config = dict(
    num_hidden_layers=14,
    hidden_size=384,
    num_attention_heads=3,
    num_key_value_heads=1,
    head_dim=128,
    intermediate_size=1024,
    vocab_size=5470,
    hidden_act='geglu',
    norm='rmsnorm',
    norm_place='pre',
    norm_eps=1e-06,
    positions='rope',
    rope_theta=10000.0,
    rope_fraction=0.5,
    qk_norm=True,
    attn_scale=0.0884,
    bias='none',
    tie_word_embeddings=True,
    parallel_block=False,
    init='normal',
    init_std_qkv=0.0159,
    init_std_o=0.0,
    init_std_up=0.0159,
    init_std_down=0.0,
    optimizer='muon_variant',
    learning_rate=0.00316,
    lr_mult_qkv=0.4,
    lr_mult_down=2.0,
    beta1=0.93,
    lr_head=0.00694,
    warmup_steps=0,
    schedule='wsd',
    decay_fraction=0.604,
    decay_shape='linear',
    final_lr_fraction=0.1,
    batch_tokens=131072,
    max_seq_len=1024,
    doc_mask=True,
    train_tokens=901400000,
    max_steps=6878,
    dataset='wikipedia_en',
)
Each number is 500 + 50 x the weight over its row's rms, rounded and kept within 0 to 999. Layers, rows and columns count from 0. Numbers have three digits each. The size before them is the row's rms in percent of the matrix's.

# layer 10 attention output, 384x384, rms 0.092, rows 319-369, columns 256-383
097:431519485473566575482406506488565471524447448557518444573483496483411546486489444487520467536483549518481443534493475504496568568395405550522492453481467422535521547446484411531459508496520513522450491599457458487522450470557442542530504354523510419542512527472540478439491504515483515512528510438479579449535495468617480596444483520558580500471474496531533562503443510495450501525523
107:469633536608431482452453426564488568486475451471548505534528497542550521485443514557486502508487422476507545379534490472476470490549449480535583473482528508473464525475474498500480508492506443502494488504468456515549466529495524484499545528527528452497434478518494432443503567498454465461484517495439534484430492525503459521597524486529587422492522497529416572504508537484553443475495
102:554522478559551471547573433508490507498518453562509544565508544545583457503457524558534545559535505587464470472451565468507637559518505591524500512500540438479567513551512448556576414436562475488473550523474452463495503589567532443451469502412499435474460462472553394542564513513338455431520536509574550539474520556520531483505464395433493446570538471520503467494545472510518436450501
092:596525504614419415446561418551468456484555456524489428540575455470488435523478564532488482498495507565411399499460461529540546436436489610440596391598524431440460566518484480563512543594550452517397497492512454561543457519557418513488571521591415526446603519437435455505460497455510532449510482563473498465438532549467448461603459457528457530472524508433586418502521551503521524464523
102:525501448495469565578458480542440483534509448457589530489478510495486523521551521436606598423507425538493502480435531411532536510542494442405457532490567554419546491452537539458534501575511445575481490568509433568526481505432527437462436505549488478466524495413532490451543540471483429466457449479525448563477530506498522529467459502569462523555517590452522481533526454539478537507466
100:484517505611552600436503478485479502471512511537482537596454532388535499530454554517468479519537485461568519478437449485498521509497485595466452510517517567512504514478444516415583557517524518512439472530551526535554445483524490526463507518420514447435447475443501541527549534521468526571521542547533515489476511580515499564555520480515589466570450553556535464497460484507532525435434
104:494510494558495455496538521492553534577540510481463600478505581437583478436531568566555551466451454487567596518447555458510529501497527472484440479454521562512415561530446547474498464483403490598493515480568533467473446501438571515511511489475521497475429525490471562443517580561469484474356414445507502467476503441443469527454548499494518603528518441499461548511483518512430502490505
098:485518508509510560413510467531501537519454549442512588511455519542536512458548490534469519442561477530459565624493513515571616406480484480470478455566553557546444469548487536521464596550435511479531401534423534559434426537522494459528494604518580441552452528500518497501560544474552500600433477468516626497427390522516513459459525553452505425557527600437515507486494510558495539457439
098:529518504505459541520495459532521537425469390508453535517455413483417457479505511518452521519442538469465405444473439467497504501618515500441465540435554501497462498466574522539529483632542446426508542596522512392559516471520427524475574514471502473481567545514458457523572488469448449520515475544502456478468626483475528447550518468531418515430569407527446460542543493480517494518498
105:549511482481470479417523481477523456566559510397411481555487518578530486448492476486483500475515482495545434546461456532439533539491509374496518505447575488487484598483550522488528538511488503473387537505495436465440509487454444506537463485496476528329524474551490531590429377441498502416493492531578491517526530442551442477460439519483475454535456486525583528476526482512525492457326
106:572491545494593481569426478549470426520568489532551409594442535480567539451436491530504568483452466465500529378541526485446490514455482499527491533499505475429466534514578487381540512486544436501503455536460452462576382600566500499459494502519496471486562512418492377500492497384526467461465496476516510485538532578479562520471544507439494493442537453555530475406564485542496440560550
099:497542537483456508552548457553453526386500557458543462542441472479509493369610450546473563468495490479541518537457542553505557475529515553481463495425446570458504486480447497444461527478461444608521570484496511546457535503460451483536509490509579447522578519483473503462504518509442475490490435493385502503458513410537497518473500456567534486523497437406566486473445415535588440466452
102:457451573529421568585437631504517512467419511516569462486554503533465529507459451571558459500565535424583523531488551462484490572570568461531523513458420539561423536521421572530439545505404530480464521377535504525421559501539482504502461440499480489503521608624496471505510512461411550526461492493496618397468444499491468536566443519517546622575522493558510435547500541542577524548448
096:493555496543576415441470531512553555395598475492462532513523487511580508605543469451412483468408617570471553587558440563498509527514499540447520484491460414502456430535588518554525555607505470457450575510499456505535495417443527461558482459514535591460505544515466502542563523478481522515451569498515556501494439584506524440539479498525515444543463440478502484471484497486530446495487
099:479562548446442535489456510520493469541578549483488503385477424413522503452447580489575494493452524530543485484480588462583436558491512565477536529546548528470481499431481538514492568410444500560440430461574583473487590547512486449456574497574507484574460530458419496468452496558524539527496481594446506526477461604509512538500610497486486549458501499439502484481524466495483491485451
097:514490542519524534567562497454484534408457497508516485534542605580531536498603413618474498492482525503483539510525529542502546533512535508466518495511528443374518474442531527496629431636535539551414542536509511551553522543491493451497472508494580441506541514408539468490500551507604538474540593533548461485398501519494455466479501455423511464444505513477501470414504496495482484392500
098:510539571477539502516462475447549524571493531485518473483526432485458523596557428569538482467429475453544510466586542370530475544457509468502526380447541421496572495537381520479477549464599568485437490486501559571489497497557487461589481581522529515566562433432491472488480567455554525489544524517563557470461488502545496446460543418511498585476446492407436538565484494433475496535518
094:423584502504540527537490546510526456529491476454481456437491497567446575506549471535457424619321465473558502483436497613462508546605517510512483568506453593586503531514495500530470497497516456484459397570381423471512520505493484491465583452475532421494507429531442430500524539496486500459487382490480564479453500453504542484483474444484547487393479484483451471502497484517446457546569
102:483459657601496547532489522399472563520530595472462544576478484458472512433537517498483506484435544415512540464494495485552465550515516480576567498431572504470482504486540580483574531482448492470486460480485495461535483423492470564452499501540413377538571532511520488657448502509500548578524482436533595433453497628554556505497487371457481491573485505483420418492473569470579510535504
102:560516510459593473454510427496497464523496456581477515507505525523432546477545422436470475513464615557476408465525468492550512466509496455544506462453511486473463481451479508577485460508507436407508597536476488429524441437437472472514547524506469525510496493488474504551436516525532465443548493445499443549491516485530487478524567500459469467537405504511421373483551458515501520392505
100:533406482467554494519456431518456575485390485500479534477500498544438546530455569531532534513585453508578490414573561480433455572522538474548558524507611504422493517499522543453515484467472487469520416555495557571490462490535496480479493399520565515543510509490550542528631468504507567512468492419520476487520511486403522568455428523573528613489506489533469548531436550480528559492498
104:430472550478490529454540507499505479490505434504526395481514527509579550446434484468440496398469448477563477520475547469466502471564534565512545506500456566501479512550442473492463506456490481506557451503548538636493512477512528539559508466567511509459477425576569488504518514504497478551552533438493429443633441479454539488449524501449484508534453483548503522574472507456542590484528
104:560486509565494438535542455485504474542522512489491500493444452546424516509485540496418447530475465615520510494575454530493472546452569497539466527591463487488462468534423532541488497493524508459528459490547568496478479519500478500426473368513503444636550408486494520513491484475461479444527416504469509579483526546420527451503548454541537442495488566486451476483429541518543505485509
094:420567499530506645536454458540542410533535444442531505424453484476569545434563464404536511504484463456445460408517562558417489444456560505525534497500455462503478497529539502550429537530456499525391491489505417507475511510582446518490478528526486558483483549453501483497466409544519473513475513461453507498493447561568424518472589516524471486496538421446506540557507451465525525451454
095:600486522510442536574495501551441543526504547513568477481479446553507520537430509484498568515517458505474538517598571509487550545535534513434470488471513489571496506407520485477484478604575491511489609551493477570424460478564457444517455474467528392527513421564534479506532516504447536513497498529569521489505484454523506510483523511532521534552485547504454460518538492405550414448483
103:549551521560493475509517539506463455442457467494487493479477488451495537566516431473542493513417468577495532506529526452450508503545476494508469581494489507407460502552519409547518469450549574514479529570509470450533515458568502388520536530505490554504517425551536402535463543491472454444530527482443487490515492468455539445490500465450469511495499511510508436537479475411500479515508
095:476460492534515530519416527521559514394473530545469525531458467423419557482604438497440550536480560457548483441529538521555493532434531532490493549495531481434450459412481420476518506542578473499452509435511401502474510472518454497481486547439576503443457491510534535463501561538443452520521555576462478454570483440517516501452428474480562574528466441519535452510458419483601549529448
094:485470460511576439467439490393509513516531539500530460575486492469524464507555531550560517491437506467553511524476448523548535435518497579563474552502436541458505542509537472460446414565491457549398432503440460570395513569449532561481542425450508509498506493472421494405434524417546390513524478527514522452400456472550462568474489490488445472416553538439548458531448605555486577524570
108:488505524453548539474503502558546489464437424520559451506559489444492474444491574436535541407543486499466488471542508408505445436433499483495476499473500531487483540523527478510470511567494544480481586487546553549474407380401509490498492560508501491480567418482499510518536510559498485523464472475467474568491530597450508453522450512449430474489525465563452502517526433500538533549518
099:509554450481503501420482536469516472426498487522524481546521548574524437454499444482489502487494478511394561537512501574448489469506500580481544543499531472509543568485461545491496490486467516480506495527496503417527545550470423503544519500485449515478488553534488536448465507397486463498525440539499476492466540478517448427551478436546521528553445471469509515469484501527550493457566
141:467505558519517588570418414537479520432416487477410439474522611487506547522453567463520459514471551482443530563575532384441465535556486448553465446440455513486463488495437602527558531436485545621523496558476501489483373470536447520503470493521501459536465493546501527506438569502498517534416431555456495437555436482511513460507503496596525493472465525511527526462506531484493539463433
102:503526503446518488550450489599489466568506551475470472449457455474492549382482452576480441473559516554511518440540582492513406522550496482553490456554455491502518538475446598527572554559489550575538448535551526520420578446530512530567504541585432474508519496476522428494494507459530441487396540541531474485448425519482417474418535518504588560492506578459531481385486539483467569452480
095:548562540426484488473561518455489492457468534464468525481511559543532451475579512486534514484478434489485530455447495426533476500488498562503452520529510423399555424465463451552550460499469486596435473507582518533486472453548522464376517531414469528547502495483528465447497544575615408524476565490533502526508522534497578441552483520523426517597524523546516544575466455507480534502517
103:568560417518520482549611487484458484512479483486538495511521468544553469500496479497437490512542532528484539455497430591458550466441500427448483488468530472486544560434515484497443418456484452481436526527502503545542510474519517540442509506441476599414455538565514444501544439481590546458511508485527472503528416460529546511494514453510456549502555526504468390497447516505501507458505
103:546482439550456484527506516501436519572491544562441580515524451529443429428467463543540446507427482539477521457462514512498561567563503484435553556451509519543553438446471543494497520521487503584430452463392541513510419494478441486463575476524579481536465481591525434494553515550482498496440432512481451529462501452431393513485423471570475515475476480560521598484500503535448523574521
111:460487535518485503519533545475491509546621542487571499472454515462533483446501517535493519508485418389509510407453491481498486508545480501476566482511459487470446536469442487411514444514451490570534513452479492510557492483536477430488523431521574468554444554464451511546510525499517491581405509488514466519456529499511571458510423487531502472491499487583433486499492518466422503561463
103:474523510471495491539527461488502494541583553492465542508450491529590533453522534553553549496503437483487533335520550449471407544529509453537459506489500587468513522424453511454512468468467493564466460529416452554489543569493481469467482472543495532544480430536484518437528495512560477577336503463494488406452621403431489493429550511509498577397488539569512501529526462543502462477572
100:575526354588437441484516466507471533556502485446488458569488514478514538539579440503472580450434549540456429405500523519489428558497448511475496456538485441558597460533520497568526368530451554459503592575432518458572438484497475434498538485529482537522560496581455412626525438557493504514481461537470513572383592449604455522456456452483510333473537480535520378510518513442445538522510
096:478512487503477522530442463548510456487509587549573481551478495521620487491476521402555484506520544545506536500513554430524501500460496527437452478436492438439531496423490501429442519515463483575517616406521489504389506569577528456478539541514506620511471592555561567530458566499522506541465498588529599468409518485462524629527538503417472520474478521493460560459478574574561447521558
104:478487525509490516495531490497486445492566511482418461502509552545464613541498501515472470509473524503478490483513549471546449450463560549509496457544503500515500482458511578484533506485524522546560464550504516483562541468475458535460461472518497443517502500508539413450488457491526553583544461344586494531522480438462406536406519516502509536508575551505548465442465602528566485440440
100:445438484505479518451538535499557543463500440613505538475478449433409557458567522465545459461511448521439560523476514576511534435508504480489508507605555550478481498518506560531521518549449507534540591462435531459483487486524500492463466523532496519555547486490496537541463503520466512522493524531503499558513453512516485523415497529477536567470520444482648570496544479505516532414498
098:450605507428500523541504562518514461551530479540464546428495501488560553461480475507535530479531527516402576532554515420514474429410472572587534484536409539456509512494410438420521536434539492524496448447453570517503574508460486484514469458460503475465431613530528602466491581549434474520458536417547498519519523455459505626523544508589476546482503434434490519547463472499562508450547
106:550474445422454478515533540494477466519496481464500575445483505522497402495566525495538545457477474514454561508508557521582494490411501464527457481426418474547477468500501524533481462480504481549540502415494524405483441432419498559537518522460451445527431522565473537487466539479464402476488461496520534526506542484515470508501491469474520534569412482477627532466442438481563421576523
105:513540499547490507442467426499408454479492578556483517490590470475476540463515517496499522529477516464489472568502449541516465471459491456474464537576430494534499542468515357503527552454521440497510403500543396406474489493500525509592476526424538487475568481558451499497534527478509505487486580487566529487532440484486535526590454535474473473468475456464507507589524536488567512510488
104:465478470451470523505489400387501532494471450429538497545488598490448415566553440516500481561437463562553438472476480483598537512498475467534475506440521464489497462515501471504486524522529493446454586601587450480536529522547345535466476475586477444450494511456506482429464523584533573524531547586420474477530568526557517535518472560506528509406667576487467446513444533539563415548502
095:531436539482486469557552468485548497529539522393584454471458550395477452490495519535611483505439500453527450467435568480523526471525565455539435518513475563443529467514454474559489413466443499584474474474425577496574488535468412470530448443483550520481417451471588607507452494445509570561456410526612555562490564517519487474514459499438466546523509524505487563528586494576433619546474
098:516453580582374476543502435499515582493461432471536485586443444420430488459521376501498431487511452557578342455521441445493498476508484539490456579501503459513467453513552507476473457558503474447427521573497508537572457504437476484548493474460532432452596510484474471616531482475485496425517569664548394481523484541576545486572514531506565477524507580544475542527441563494529482483515
090:502482459513564452566479537539459549457512462516569438527527554439513501466456430505554450645580541509499475472494456512518619491527472552485466414425442469498570433461511496477538471481446486448465500479474472530514471613461488503457520473487527580543556464415475419421522477531516556531528447557389535476440511511522492423463516453555424480462525484492508500464524557545496476443459
110:478424510433522589530461528482476527600504550555477410454552455451547596498453492519546569473521522425452526491543553430440483515494464445512431523453525517499505535437438574421586556482510484465506528509442484456479444553377489530414426353502546523567424615422528517458564413513553516537457520483496453473460504394407505534454491611545511562437626508514382590438515435560457466456545
100:488521533511472416520418526475415523428485669537490464462477521562485518456491587474527483474485568474468557360478509567527440543522484543492513475411553437435566598470497628460560451404539563407495539459454511577458448534491511478454508565513535446466422554464457530440524483470551452495538481498490436431512514520460403488424438489512519598427444518483495468584512523589459503548513
100:549529443513459467508492515522494462484470520537492389501477526498500519505550537482443508521471481505534504520505519488557509432540459420464506475493406556492498517463417482400473502531527517573451504553473508530550534405411500535496493405445495482493510533466469551573533556543520502480563434537435534476496444452532538479531499502473453465491390460481468503472499482544537533572609